{"n_layer": 8, "d_model": 768, "vocab_size": 12910, "norm_place": "pre", "norm_eps": 1e-06, "attn_scale": 0.0884, "beta2": 0.98, "lr_head": 0.00465, "schedule": "wsd", "decay_fraction": 0.683, "doc_mask": true, "steps": 8561}
Each number is 500 + 40 x the weight over its row's rms, rounded and kept within 0 to 999. Layers, rows and columns count from 0. Numbers have three digits each. The size before them is the row's rms in percent of the matrix's.

# layer 5 MLP up, 3072x768, rms 0.0227, rows 2818-2924, columns 128-191
101:540486533474483507497546478470533546544536470551521503472603508509479508491586498450552474507413504430541435477506488464466537516506478399500569566550426484446468522551450468472513530510472416
094:542492490451500468474488488550497533443480462468471542518502448550498476553491500455447540502557487480518507493509454517520468501480520516493531517518485451456470466565441491493437483487485450
097:508526570477537532538634486520416507410534420518539418562513475466467537426520548488513461473492502502483524523446466478464449464593542544485492520586488500511507486517511506506489457462483461
104:454503532499478509484562387514403496494551478608480521502519515452568470483508409391505472464488510452502489457442566566501465499501530465491485461530524473473451502436470550506505506544548510
105:478486539462508549463550490491511557494487524500477544501488525457508465436509512414587446469471486410513480517506436428531524435473552505510502545530524454539549515442549491442534578487479515
101:481503573574513517523510433457494512500565469526425486507509519488464468603540449471442482459477559474492463518517444507502451582472504532556484488501540507485430536515399457441472496483526474
097:493492479488505521601466455454481557526500470493479395580489501521506439516439542470490503551541438469481514455464503541465532544596473565504530515511475456574543554483467482501475448450510500
094:564561476483494492558520520547482496521576434469536521507563554408495454505472476501496455496534470522537496520481555465534472529483481431489521488483532573498530510530416486653480525538492504
094:553499493459483431480490441530514467472505496408543483530553514571494544477498532528448452563507523519561513535498496604575535520418514518450515512504496515511528450457484502529517551526519487
099:568578519486530437516502485491470467463521475570486420526473481481544572478505423450563507483555566421515504495410520454534447568551512472516509446512537526562538489515461586553480447567455502
093:655509571498518471560471459530432459536523485511469526500491528475538484552468536466494477511556495540501491504565551460497532548557542470454480577426495512516523492449485518578529517453485361
110:504465544509475492541526467529457454506453465515440572483507447494516575511597481508443436520427539477522519474465444536544443445477532456502515542545481528588514439485441445438447477463508514
099:506378511543504540491530462522442469443539461487507479486444451517533490479446453477487437501492483456509583523574458500566523541517526479537484553544517444486461539518507453480508557583481447
099:527487534468477544475478517518520480543548479531496533525493501484540482535548534515538483513469473478453450472520501543482477461486514523468530471448474525505456511449498535603501515547479523
095:528528475479480551451537423516559424484524459507538507541472528416496445493469434480419478457482537490553539555457485492594552455491497500445563463501520492500440535545481521462520436519458534
102:511470503540514493515553547546476615565544424476555502502488603517510472478459453516533464513540483518499490539520479485403436420515553444535558466474507593473456486473445516575428470528531507
099:527474510527512444586539460523489401473430488520551560451521501500496485467526556427503494415506449507520564572533514468415485481609447487494515513565524513522494443544461438490417517474558478
101:547401514511478537522515523495519509482448458530515517484539547427542493517536513439477479483420575527569551486529446488538420466485478441498607559495492503505486540523442517458522528442483454
095:457540460559429462465489352477465528417465516576539581557513551523508427494511518492416478539531543522489530492457516512531461487499487494464474517468479438491497452476508547476497532481421519
100:543516512572477523449434487544485607511512457518506487500461488484576489534485525385533460507501497485523522522555580509485463519522470494396496456538503452490537457502499473567505436515524462
091:543509515491557485444568459463487489427461503545446572506505491525543514521600492476522375518464537511556487520537533475544461546556510509395529519571481494494517526512500567409453391466458485
099:487546492600524451500501536531438484518498569565473524621489446415480473480561516553581442549481443483496522445472531419521492533523487436512556466500507487507481487560450482506468504480538513
110:467427526566468517454421461512511509466482443519502434448414583504547618507485460522450492520440495510474513515533451467494496510545466529454475454526462539481492524537477471526420485538527472
097:508455479581502488521468500475501455497534531519522490455524493455476555542626479503472543518548512490540483453529483449511457508526547509449509520506497451460494532538489506410431442504543486
106:453547529500510470485584450453441447501483396540520473560502491562520473499496544489513482470592505486484486445490548530443430532468578497446573482504459424546543559510483500466468537543524476
101:531475483503490422540523469445496465510496499565455503485558505543562521448466510472402496488504578429475473511477507566464465508503508492535555533526492502487404559540508452510510486558564540
099:450507461502549472503444485475477482554501510513503525513460487462487450487492471505517521496501570524490520436485531534503498566490572551516486528503544495628492466489468486488494435453491422
109:536502579471513450546453461480476546486499437475606491493546479519517494458491479480534513539514468499557499551552495438471534467557569488510528528450562501557429475524476486522558491501519338
101:514505540514428514479509455621460549518468520500449492450489594481495495550535550442463513467560460455484495469482525511549512540445433495488475483537488536550485498532514474520456529490482471
103:484452486485458478561599458464472516518511492502455554501512503459533420459585523511397490476486536520545517427443491430490523457518514504473533530466498557495515504475530479525519420517493471
097:496504498480445490546476441556452456512503516515563561481530512463501526455583409492554539564537497543485455496463479457558477483478545493523483513530501596459500521459522561435443495500534462
100:455483577547501538545457450503455570394550509478471548517569505417517434416490496519511409450474529492519481518583405504470469480493513435522477515510467457548449503420536468558544530567542496
101:480435554446548517550476474481511553543465464516543477612508489500495542487432506487483491480540486482573409506531472490490501509499548494472500512467545543477560559516562580496491502492502476
094:528518485453505478496519488484553524547595413488517467495477506543528479479479442473486553505496512421509496553533510535499560458448543497434448492516530549589485459554540568436522449528488485
104:516496496595522496451568508526505523471568553505529563523437489438558554561528457449532493451494532457565542576494515556585500521506550495489523437410441485354484528555425467497503484548489459
099:452536482558476540503472484459498453532575408534540517504546525420529548493566475431501481459573503476503505512539550372483505512575511467451451509534535534561518534479511446517557508505486538
098:479535533454528524437499474521516534543508497519544525462466481510486467568559469458513461486521465441479418447450491457534491525470541509500439495461494457516554443504479442584495472502470505
098:507522495514518552525470497561475505455509527495472485504525588473536518520455455581597486554502414464446559473542572561526435560537471563522555454491462512465559535475564441464434502542494452
104:529443511526402444553472476474501477545541471506488555447494471521527428510488510584593527482511501437481477478489557459512517541588541506530456384529481493600576568634511526462506505545514496
098:485459479479538552559564449504445528506433517451426474565483528492518474514538529600524519464559522464585570450504486567559473520537598528513408563527529489436551517572469565538408516440535453
097:477526467557533515442481467521516478468458465482448582511498492484592496509483473533436500486495570520510488495497486462500482487547488526497536485552489518574468468533501543568478515433423454
097:507563541502598542443543498464567540510518504518543495544498497466560398497472498452509559488558558477482465484511509540485561550515468540505493442470566541511446511537503529537525507543469462
097:479443494544557511463509423467465522507510487565533526548551540502526490550534545572503497540420527484441474451504465487418480566601503481437509525497522457517517516480422526532483519491451503
102:408534478513468534528558498488526485437491473477543488489538492438542550502461492515480498557483476471493464526486463507537469503505500427484494492473488511472513487513487457534498485523525532
104:529419495498534561464558493504541536417536513487477534519508551386490500399477566549567536475531587482496429551524542521522509527491541415491609529415479484457442493565478513465502505506474476
100:504531552449536429566509484463492567464447432568545508499495523515540461404528464511558497496498500469455533444451547573561533556514472493432568566482479469521523414594500590520471487522520536
099:507517522466480478533555473502467457493503448519491509473497514473453571499526463534517439500513504430565431478520490462564519520510513542492478466552566515498518461497503514464566476490468480
102:571512473504431493551534470501483523435461501491504472512532617494506532422531483468439442442529551377600506506529479467446502487448522509488479579524536529500451431441439537537509489444553487
099:519446533466539502553556492483514473457498473545486446456526539458652476481467460542539461473523518562488508460521431523491552545558506529512464638500382516548527582495445445531471522511450440
102:468538498516499512502527484461477481552537478498537479451500508433519535442485505567470485543461491484502466500483539480491464455473561494510504448453515472565585465557533422486526456454511559
098:546465542494497416517537523470448499493511507480477484588510553509514483533476473441490525606423450481496522486515528531416564551457502502532533512468464566525408506534429569490481473525487423
102:506490491546459459529548468542517436493498516475460528502453538505507502567530505559433427512506561465621483485443463570446554443455547502513526551558504515505487531497454540481571529523503432
105:542474517517452484485476459517496523508544569496521491541493503478433494490559433525465477471419477515466554509513531498501476515547527479536526499572554481539461558589507500491474476514516506
092:497474540466483489488521479447497543449498504512497506475470509433544452479556440503528522478516550480442466519490540493549564519501533509521515461512499505506508542486443538428447496500478466
096:493506528504539515508545486493532542441533477510513510519486503523540474521582488494484481474533497508448561538461504503565529457513542512512550529463446467521512477534522470414526500572602538
105:570497559479471526485539478473568458489524505476524477501477521545480507437502439445564463494429521473519477549463483508525480522487579465478500440535479477491530476435482553519500452497475565
095:584510511453442443556478402540553529486457403505552508515529465523584476496520493457520512512520526488631499487497492475441506461497522513490507524468528491516587522422443549469429563513476443
099:472472486481485566482481510506510484403527465451463475493529530473485507536469516498450511548519474516512499482533497494574451473499537479553506640415572486457475560477541466520504467550529513
092:461546493485495473472450451499515572442494462418487448543501486495544507531443502473447492578468484513542508476616525488511440502516541528443583443589527506495503540534498575442476501507497432
099:593513563589550418506448535551541476529491461512492458457564584458520498525515500519488476536543513506479498544463495495480481529480530566500497505508443490492480534514486502564509367562500456
094:593459556378459418476476491586416585509529428501602523453499462410512462434527472509503480476503525492500508477478459425494504575435490514477541490476525439554504470517535436554494528507423515
104:547486513475507542551492435551493461515524463524623481552538514444501463519553476510527482518514536530580513512481524456557458491544488455422515567476512533469473467495508511550543499542424494
120:489491510572466530564537493521507484486507408576505571540590536482537521487488514521551513475582452517512513503531459440488499536531535492504489521540562457499520484515449501580493497481543472
096:508638551498494424523470478493497525519454487513506409507518445502494523540504542460489511572505579479552560527545485490518588480482527515401535443461537448556462529483557485528507416597450493
094:466493548502496556451528506484466492451451475512480453544517520482530515510582554461536498539478481507598483527462463455515465484599516493407539525488452527518457497549472490498505554517535534
105:491520533524468534483427530489529556475435491507446533554511497448508513509543529526506497575607552448542519454443568604532514493522539547516515542522543528467499564477489521519445526483565549
107:583535520519456440477454484507529461525441472497507595456490500435499493517608505462493448495478510472533516546453533488462484502514593518475521498480522489523494431514504490444493432508454498
109:462409511566473457470487460517522485479581472497524485508581620539541510457494433532484480495566569491547545507481542540496476530564533503484484535512513468501528460483525530554483498509533457
092:531456525517492537534430523505479480528513508533566464551515636539498451512516481448527482516536430495452540457517478460459511495457489524438508490539480514496492528544500601521448447458469487
133:532442521537514482454539505553434543481558478484536414455452459512596530513499455451573506561550418510506546483495494496489421519551539453502492500536522542497510457461467512431473520604395446
106:481499597489416444495576426484476578543486486559478474566509559486529450519483537476439506553519485409521439537461564488558476509486486490488470506543557474517455574531473408401447516556483544
118:492441494598492488509439503460465598451568418515501477495563479427600471526465570504530445508540520508458497530446485466509516476444478416488467550482607504490490611481478498512414546540445563
106:529528486468431407493524430509465548554492498488537546505501487466474545429520530489479550463499493490503452509463558558544549535558514559488533446505515465465543526448486453480479412583506480
101:469456580486482500529504492494456572521517428547483470518539537485572482533516487513439488524517470477457407516526506462525471563465462513450513511491529510530541487478449564468458561544379464
103:475477517465480483513459537482555528482535492496504461546548477453555567467464538555493502446472531468508534466493508525485451523495478559537489458531500513551519580474495473495461474489494526
097:479463508485512527472439452561498476527482465539577574584518521478479495473449514525531473478521475461487478474495535535576528524494513516473582468484529564543492549545411542529478443529471466
103:453519507453495494442449413507530532419483456486437509503468480459522478458524472491498485533479445569540543444512554506445533451590480536539500468452558442520531469540504526579519588487528470
096:459451511476494427564533524549492484443430547481521444514481575475498490466521475534537546512582500532482452591417544490431516516547531520532423488502521497553535519500482524535517494509584503
098:643522522502456384448522459483576455518477491496504516522486459515450516516485496500555460450530446493521509469558528529491524463582521464529484550460548553496538468555437495540480527488498520
107:548517569479418401495462520520492487517556485570406550549538500549503455530491528488495535547500504540529505447514507528467440477546491502500529529526553481505502502551457443474546514470532560
094:498534548540550495414515473524516450448559470464464542481471461525490473455508470498446473477552571491470498524487467499476537511504520467527531507500486493468441447487458499498546536511517460
107:460502557540423530446548498486448532499573535482491469478474500473529535513480536453523437494501505458467453466510483552471417476525479445527517558497530535433500477519504475480543536556546558
090:536425517484483496521462471513488561557540548466518563541503516533527496504583474502444443464490556500513452505621593454453512498511503508474520527485539505460467480495505540498457507522512516
102:464510518515462496518485468464496531494515457549573536490510511454445537461492612476499509482503454422471487420474501464557492538549492445495538422487490498545516566526504435448500509483570470
111:496542568477399534499489460474503512449506484524536471497475445514482492523515528465493486506531471447566541453521447508511471544551518458488486506492520478459519461511451453501438512470457401
097:461416513524496442479516377557503454461564551486406500418548532486560474475551501511481503453437541486468444467500488478531456480495492486514507522448513532505433482538489473466496472500472524
095:558437541576486497431498453498576544468515500532515469572528500532450481468458523469501548473489546495581475453453564556500490537535521505516489536435527522434520523498492557476458504461440515
109:481467525490470562564441476553495509459508504477537505539559502433530447456500441511472458531507529464544547506481490497537541503591489515465521476475510513488497520468470476523482498504585464
093:489554509478505452477543499499502489468548526536538497493436512489539531495448476503479424519512525478463485538528547498531572545550498487474566488463500491438514581459457600499508400512493434
093:488473531541493537559524451515499529514468508525508488551527582506510525491451557505417495486556495501567486473444467489469464497437511543537546479453532479510455512568423480599524478485538500
105:559486603510419463456527525511543465474495516504485540435487485492502456442508556563515485465503531536519436474492467482578490579531541515467517576476508469456511508411490478556479493515469510
111:486492536437468503449512458455462493470546515478540533408537506521496482411501547449509513531579474480490473533515544519423495495488578464498536535500471531472537484492531494451467448474510449
094:543567557503464516537515468511445456529482541532551523510484567541536514469586408440512482574471481486470471481507485548559507519557544558510525513526494551457505506488458508464467497479517456
102:530490554424446522539524431494464443527532469474471525526495474482524454474609493520469521501543506525521566497447474564490477535490460477501519542482486518542495552501483488458555581522493463
098:496545474504536514512523496502510500516496551504510542517515492472563469503399462495506472582559434419556480509507421392525502505511527489536516592528480551497441484524512439497523577549551456
101:570518489564530463537531534470524521500517451534480529489485488478483527474467477417494516488487465452525505543581466521439465528465520500540512490450454467434562544402536578538515507478501500
094:525532505486511455519457445518518474472632414578519424510486447448504492508503513451403430513503508498452541503454462490514510490456501437441522486515455501492482481517476478492410505537429457
096:505512540486576517497447468505585438398499525541429586520486568511485500553449446533479491526531468523495509491484496524452488437550526473487461484561461462458483490543497480515543519513512540
101:547507516515493537441591511414471540500484497553477501551498431486524464423481530496505442505525510466547523432496516542484469486549514490496547574462508521506522580480544485548476435551489419
102:530446556501493553501566460505493548463484471507484484517540472345571496480483489470481477543466491484525466448501482489509444451535464521466516493457518482471478492415515535541500555488542520
103:592448539501585512442422450574477470504548509519465524488517511536529442499577492516448483442483505487528510542454502553496513469539511491460603442477522551454446503532520557478507486461502544
095:455542493473483480463454462485491471468503542538529532473451481506462569439526527555470469485502522482530477495505408543528490546540520597483539483473511415451485503514571470485532496496479509
096:484451594423524534518520490479504551461553467492482475521521466416563483463457489438574495496493490416505502508411540493512553455457518465466469492490495444516448479408481409512483487495522460
107:462481502459459490487510453573508464493520417608535495454511545501503472528569482528474446475521515476511476454477571474520534586394533500483507538540434482579607462553562482419532494534548511
103:492531506513460524518531473522442484479471476522544469486550519451484491473521575482528486446493549487506514541533542516481488493549545541511546459459579457471491484487457496513452496487468536
100:559482428471425561523527511511505510514521503553525553512550452457534575534570506491482518508534487463529500500435477581508435468486478467505610508489451505487500558521491480508477419500489487
104:400506545521454484445518461489503470471524557529470513501466530508570583540486465459516533569501526501557436512462528499585456481539622563520461531464470463483524452542494484494523438601460455
# layer 5 MLP down (transposed), 3072x768, rms 0.0188, rows 2818-2924, columns 128-191
100:486515477488554519488447507498579461475526521439518462517449470496451493566518407519457434464500510479463498526471546509489420491550501481489440388503526543587492534490469533541458511516470575
091:561605434465445479484489521428505502482515483482492569498579474527515519461519561508484466488465540478535568481548492514435578495498462522514467512479443429522506520495495475472476487498420491
096:543539457468446461433433438408504534434491466474418476488486450486471491430457491484481489577485587487482429490504440547568510535528433476538531464468465441461494507548509454492547555391487501
109:485506539461490482451552520428534468508429484465527452456507546495582506498567550470490505458540513483529555491469491457510506477497484457513435500483512591522491517525497499537444455433483442
108:522469540514478561554525551525503560483476547499529573570518529502465477481509490454545480541477552539529458510484509577505482486502512550439505460491516463448548507484453485568533508547472509
102:512546496594499490516440517546484472389504506454548579459512435451571540462520499480487442505576428592530540465480558491484482538497492485502501526515519517456492474553521544518436481451472585
096:532535587489522500508519518488436548558489495485534483469499510538483545498489526552436495446538489510557565536486499497483591436509470432563503535431452487493442521483496495547519536513528476
092:523447512495486477398520514484473524503489489536524480542491529489506441446571522501515600464552515478525502448498493463518497487523496466503430463498462467505450455561486568501532541476455525
092:470449519468448545533462542519508429512580540539509521525464483499487593518540447494519523485532498436548480460488513538509510545501505485567490520448524509517544500479510491552459478512470456
102:498517506443551493546497537504488393462483425477478513533514503476496439455448503514510515462478540493516489527469485503540517434470514527414554490523514477490512489479531456566437414479471435
091:550453549517443473466527494505503512443469393526487503512582549505530483524556465428527518428466452534512537518514532464441598481503510499565472487494475554477503522521516500460534472501533450
117:506431469500502461482469516512557518613524527449478525498497525508465490505565512464540502505473441565496568504480502497488508501464481537499558551510498497428482538573518537503515466468481534
100:513519579467489473527502516511519499527528473541458558547532459563454468528528522473480487488440461555452512472480495566517501467492490566569543502464525554506475500527489489537546548479550468
097:480428471504478484494478533476473479514559498447498533488479444553536512535478445457497483510438530507502533520509523500449472548529500535519502419555486517402519503481460457464430545468508509
096:528497583482570496540519544452517484482466512510423449479526494505541539584465391472520521467440534485476500503484472492524487538515513577516441505540544521529572494463502562507538493476541509
105:479480546506464517465508552541482537461405446494466562450571457531547489463474531543506524557503461509515527508550444531490413568491479530461475472516430524529540489482558486512510487526448480
103:525505507570472510446539469487489513507504472486510517481528415539523487513519490445499563454569514463478553501430540508408504521485489495517551507519509465503543546463535513540503526525476424
099:516474458435606499494475504511451464470573493463538515510478462475469538490535455507532432481556494482476493495423405488561600485483511500451476477475466513445476489491482519515420557472409590
108:465538517568465485562511503521558462479468490452475553503513519512430513500491496495505481503532462533442543472563479443462449484423501501517477465577465510425487553459549417453543510467527517
100:490486540504470554489515525501458493494485509494466448514546544509565496495523482565503494430530529492547505509501509499444479478469508484496434474489495557496560533515520550469487497469564444
085:473500407488456533513592527510448435490464440498516542488502540410554474534428484556528515542560472475455530521549465429550432488526555483543495405389495461464452524528495601541525435522507526
099:506514442493496457431578520486557567459463493494502460463461549501554545493422412473470524478490494427498586515484472563510496514519529537489508541562529466482511472454448524488560428456483523
110:465406479519383448484454497500516505533514495443546483438536469462519508523481550498440447498530505460418515488458485453557509497543474476441416473467520503434516502489569524473453420575492486
103:484543471459521526556505456469502449470493479461502478537522498488539572508419542521464539553427571493504452522497499525555514497545443503496519579472534503468504482460487518594532467483486488
112:561528489496492516445545508472443481557486483437530535524509454558524397450487512460491469518547558514495412510478519486528427490448484471445519440548555526510526499489446512523514517455522482
099:500582464525481511440498462494477445473423492464464538492473444497477455561491557513500470504508474461497484480580472476516565541602513404477505504503498473465545512550457485504482539538473471
097:501479498509468432553516571517502561471525454489543457489475478446504510525495419480491471614548485480527494470576534506542530555519596498498449512481491413570451439493484519537517478476557491
112:450489494507518454446498479540487511482503422535538500466520508506574482546462475586540467472478546467464527444572509458531528496488527483501533446491478513502543420477495513554505461524517451
105:487397529533472526509472501475508498509352472448485445544523518569499465527493434478479535477463571491479582456490523505507525490502494499502522513534445459495507458448462454446518499537511395
108:493517502457461468488508498558451444497489513542456480499449457553461555595484469522450512489485540490534489546502515533415543466440548551456449491455523536491483523440521469560423498492464536
096:497477473520532514458489477450531508558502510542444489521562481608476474516534492493506486537499548511508486514465519433499483386468523488478467542486559485518557521443570516516517530461480416
103:471525504459500453477521536558563401488420546505519484523479486446517444539519508534515568518478590500528592563469504438447409503459529463527504502537561535446499452557537511480390438462429473
103:506444563519441509473487453439522544464517470465528504519460504488553464479580471470484482577529523505517585451536529427524430481462494553542506529539428450503477477465507390528549561489429451
093:572521464513526462485441448459505524515560440460544464459483475475502506431501515511499478410439516478490533476462483472449454536539487577522465481482473451482476511484475414556510495477539543
108:503526490450510587512478475511485517425520538513483574519485446475528470426551469444446472525543488476450569444437508546491576554504476447553479502515504447535477441454539451519454484520512479
098:511457532487495435508482520494496495423508501523493507513491534502497488543464438469511426522568487492563475563517528532473527434569470570513517541488518549427384459471524464452531472509493461
095:515424497524454455549470515593443493524517524506411472528541529564527462500506504456527481442525514432493527487459475503475463466562562556522444545459433504519481515476539495482428528554515498
101:532476571485536609479524490514521511490495521505524480430567473539489570495436466434495530450480493463515523507445433478534513468563494536481538470441539457564481565500462551511456468539502463
108:457489498516386509483531576499514479506524490484502459451522513525488475559503492455498431477542541508483544456476506500454484498436500526487480476498496461490604512433453479477497512530453455
094:477487413498551520536522518532547546495491493537468582539473477569522462514590572426455466473494524499477456486477507483444482478538470502472505550506545550525482457452527440498484476497494506
090:509483520453478550509502485513477479527416498449470540506509481528532461434548464493423526595553513516460492482493566535514545450466530444475421440528475524526529514465561546486573518470498584
093:542495565467569516517552514563462504514551440552419452520490548561482489465572566509424588512471506558514460452476498493448456452475545445504490476499489431518453514441486516528513442475494486
096:529503529519513445538458502483455509507469460548512491467498408559485512581458486491530517502432468546514521442445499467534581481546514451510595469488550513458474513459466419459461494493522470
105:503562482541502543555516531516470494499489444432512447504489524523534472463525543538526474491490567475512527521515465504479526507472474557497503420476459456574482521523470539480559527534515465
108:399537506499466469544513561612488463567532475514464420516509535519473523546464475497539494468547497507572534478530403549522599498500530501540485486511458537440516488465501492575588553468538511
100:551505514538490438503456541501536488541552503532481534460478472462517514514460489530435467478513497515529514435498489516482505524532502486548522543482493509498555545525484503602509414529470444
096:504561492514468507434491486582487494492534441501494427468468490487461510479464496513508537527490510476545521527453451467545499534540508508459523537509580436506475498521488531542519520451387544
100:503484474515444491497523498505470554524477475521534470581506530488468472493510550498481470528492482485571429453459495535441450490437509520455467528539527465491538543509491481536493464548541474
092:490501511429517550488519502489415512537457548459528574468478569546444525426401530499405483529477485501447513546477510552484474515484471506516504491455477463457513501473521546432440552513539504
101:510474543450524579455533555497534501533471449528521465596492440535464541452476535476453504550506489540529546498446477522481466505574475515506470472563453473591544463520559557493529497456486505
092:568491473498515447473425533497477447550474514466482487493489484524539540554489550525494517437462445498502427527484446512413461572564463503558470542463536516508480451521491511523497508438503487
105:503509495462547525489474574535532484510504537492498551497513517479525554521541477530483505504511553532550510518534461417510519500517507447515478503556444422528539478506498468513519515527469525
108:554456473523478565452451496484472484465397483507475465582559479532442570438551463519488428481514524481441503508481488419445529483503531533516562502503440489505456507524476477538477587445431465
084:466469522544458475504556487461558559439473511495499404451494520574445465510523466461534582539590494536408485459542508407418444509506469487609454500415532465446563543530486556513490517455524457
094:501518496468499465411524520554434487501494501471471514460526471525475473450478563509551482485576487484511478591488512534451499385538497602577433434540522496498536521496548476460514499511534526
109:508427513502453575487491471457524433514539423548467448535557513475513447516478454565528552554517513544581420511476412566468555563511497429518499466525501487494468479463525473489496503507461465
090:451429483500495524468536458459535594499504498464512492469438452504550506541501502599535472450511528550572544508509519507554451503501516474436468497500443492486562507525521543488504530492560462
097:453543445451468538485557503508480490553459476493434561502521456541513559473477463547449571581507490409433567503480529512467446504554495486621477472469416564539522471441524490523509487467522471
079:494503509517463532438460469484485380490481502438461533466556499479500524488487585531495503543455499508485550541554510481456491464527537502474475441524484515480538475507479520533490470487486526
099:465481494546556521507497470502557548456514481510456589519472528462460550485514493500443440497526514482478525512526494527587493471560559433454501530493439447480447561510551587544507500508526525
093:499497495544501488470420482465516431531459513469543491493481427516476556515582454510487514395474571581504469461524546477489496517444550473363487535469474467487524502479478536430491567495450423
105:449560488507499467508488507542557448513523509490461554578537538577546519456494569497540479568495441498521446535515525517506451570510573540481531482516446455505501505408515488394525505493518544
121:467486420523542593439454447543549535456484512522534588465527497526537518485517546497552459454521509481480493549558516465541561547471555505443537526490511476454537525573474526496481509484499470
093:405501489482531487474516496514518502466536486392490502489478539458453489538569494511556512465452527548487475566511501465534484431546475545505490507509463487460508560487441491506445484538492475
091:459478560468476501470519558515516501492557505464373481454499498492453514511476496414465513509465432518535500442488486502503500457475475530481545501515416488531500477516503448479521470540537518
106:479486586467423513529491491497486499556492514521570517525512425473486516478461506447478474409528436448511564496475509515489585477550506500470482543549552476553486508528479506511506562522516491
108:487498466474513568504570459555472497561464529564517478512402494452442533484462558498544503563513496453520501524537542486510498480471471522549472525505490425527572501485510431411500502497480507
115:434535467516486515508485539519507522489532431490523535443459518430524478568458442476520538479513477502510523524516455528557428545471469443523472495556552476524615509525471440498510444499462543
084:491499449535513496522416518532498507561534556510456475497582429463510509425531434481582527480553483520563495524553483525496498459508466481491579519516566531506462508508550562534536499457563552
143:474473451513503478520534523500461543496532557443551499466471465470479532534496506553455499566455476513505535457486535502488464553491440471421521492439465510473490502461483486420445532522463492
112:416525450584503463513550485482537466526509577512491535532509502488499512528499430474480516534557487504560448437469500566497510527548502510508500460500497471529491474447576491595454527515459535
108:521453492558432465441488521470425560472500446549472550442478518495490500552537540503476361502564532563489526528509471512510490423456525486551433578502532521498549535605509530548516532481476500
108:522453464472489575491494558468524423453560489520470507575404515504511516467467457506469458513462501461505493520600512520514508463491462485485612509455437495514539488607493543556473492504456456
102:548534464525511407487505553412527451525551482520451509504509452538482544477470545499429574576517468478599538524521544567503538504512562519562484491337439434548512517514532517503484449512533510
104:473537512507470480579531564415498575477396508525481490541486588484516504543421559543433502530492516459520427450491432498537458477461516602514446487512467467497479511560511509447515478450486408
101:488459525516548512470511480495484577505498494501491500545466498535460487469478552465420591560489560484557569512554462535457427495452453518445574562427507546528419491503478514455523479493529463
096:484430463495469492451518522505545460507531440483420516520452513496524591511525491461495497574513558525500490438508513480523484494476441526576517483484549566522525484491480542504492594482451515
094:521486473573486469488533548481416603457469523528558540504491493524457459398475509555486518471541508508450491508515539484538489405494521496444505500459505501558518509495593522496514507472575534
092:500504474500494510513469485480476507415537467504458536417492471511523503480455483529493529469475455526534537474580439512530512461482469508440470493539529503553528397522461503450456509536478506
108:473554515547474473542464538525453466554520509494550568578487483402484452502480446466562497480545481527470433522504483436568448478455551521548493411494517530540531440472512473569520505464475455
089:509516483475554514564436532488485528482524525563513545516513473544479449473521506473557586570500477417568532512457474487485504442474546530467541528468538497491514499566481529450464499449514496
110:438563507467564566494505537553460529435571463388464483478542507504492527569477458503508509499443536471514463447471450496479472469483528566476564545447460528470468464493519492520537493468514502
077:475557515528459498501519452527507503502443501503479519378581520420527511472499481481566465532500528506495520518451529465530483516450566475554492464472473523499488523446498522527529545470584468
104:516500447482457479507531477559525407483431457469558500502460516551457467524516587504479453488482532536534575488488491389497495551577493511493548506453506508422504498518528443493490514508465529
131:521462502442532567501551530516544586469530543512447460518492413519468449536445506488515549528449481452475491511488467479497512535532482514537518537526511500496469488538487553500532480512520460
094:453532533522456490512503415478467469462513497490462543518575515501521525447448516459441466485462532496477476497514480505500469485472540523557545406485429480445481508505521482453429531537511470
092:454461507466519500455426525430461453536530527509528462513494549431557499558508516457443463479489385496567525537424512539394474496485486515511525498485472453529529451485444555470496506530485486
114:556518502507491562528507452463580472550550563540532535449521495450464500527477509517507480507531566499532429481472532496428520541449487534392463500470478523528537506501512537562524410482530483
087:514559517531544533513453515523507524489441457528397477522522489487536501603547475515570525530526432477538588457435475488517544534510445457471516444515478485520448483514491532506482521494509518
086:471543551489532531521498534478431590553529471462543446463517453566445492522519444495480514474510540530547435466471478519463533477557493550551562488551473492510499470485466411535539467488444500
108:612530440482526553493464529554578473431478494486516483497555454604459536501551495524493528481417584514491467520490503475486518459534502530566452519488556516490507489427514466513475479516511535
126:559469471511447512457490532479523547477512552448540491478494521498463522486470448422451560540513503529524481468517482525487413543467511554563529571501520450436519563538460424431505389535464340
088:498487487478476508533475567537533427430482407461500503522473491558551505467459564523506571521527481492531562425410495510485505559452477509476459476451471469491581509491489458586484480480535503
100:463507521504497502434455471463519546472534449508495508508449377491540470428527502498492523510504463496498553508517514495497455456508523542481557526489501600485426471506503523496517480411507524
094:465555451565547497428540506498470535478428522575522454543473494511518480538433471506481475450483515506525520525459511540403507519543529492541510503497478559523498539501528473581452565436502533
104:474598609540486470469474514485446560477473467487567483643535500509518532538523479541509584467509492452466576471457490450511511460386531486523531488545525468528514466445499495506480535451582484
100:490410517487522531534486488509575521491506492579496529525459407504531525489516489473530510550513516553410581489505460454502532433555490450506446508528489563468545469470541391454520484469506570
090:477552507434449510559510491506504523549433476493511497486442525504451505536611471516590448518521526499502535473522538519598470504494493506424483537515481555518528524521502465482520444422458470
100:520523470479570479519520514593469414502570507491549536479545485541471555510523472500588460456440511471505475574477526464487562534552496533500481448490454483529493404484528547506509513521522451
108:451525446473472495490462565537500425490491525525478550505509516511407540520510483453542511468482517492488563495486497505453507514439474460451439543514532489525479465551481599433444469463416550
104:496547503461450507440510491515457536535463522499498465526428417463450478504457527517506459508538499554451479549505491482583513502465493505522453500453459523469455485509519460490495495535501558
090:552494473524555558553522551505546521519454361498455521578511511471465479450492535460542554502488440458542520469429497510501400457467476510551399553517500475495524518496497514490489522548518490
092:445515423480479472507471490482474482472480514517553544490451523534563512561474525581470524523445509429403483544506553532490476543460465577532532503507464499501427543536483538477482455475539465
115:518494519506492514516550496495519460528543487561570527477478527564545448517537434493576538478502517472535508527463478465504499525513481517549478478536477378503492514542567506567532442441490495
101:479506441537495536528392505476528499521455458524509505488498528538500469504485549531454477506441520443544549523564526495457489434429439517531462414425504451488514461464568494425476517543494537
099:385510508468480508436507451460467498421383469489416562549496534501495462506503487511407560559483573475456449528482472447516505512533542455443503508548444515491451548501464502524500501469546490
110:512577508607563463521564462457455513490542512513504525482471462482476429520557445504540558537526471459489489524493515521483477513505480553569500521463452425423536565542483494491536463515536519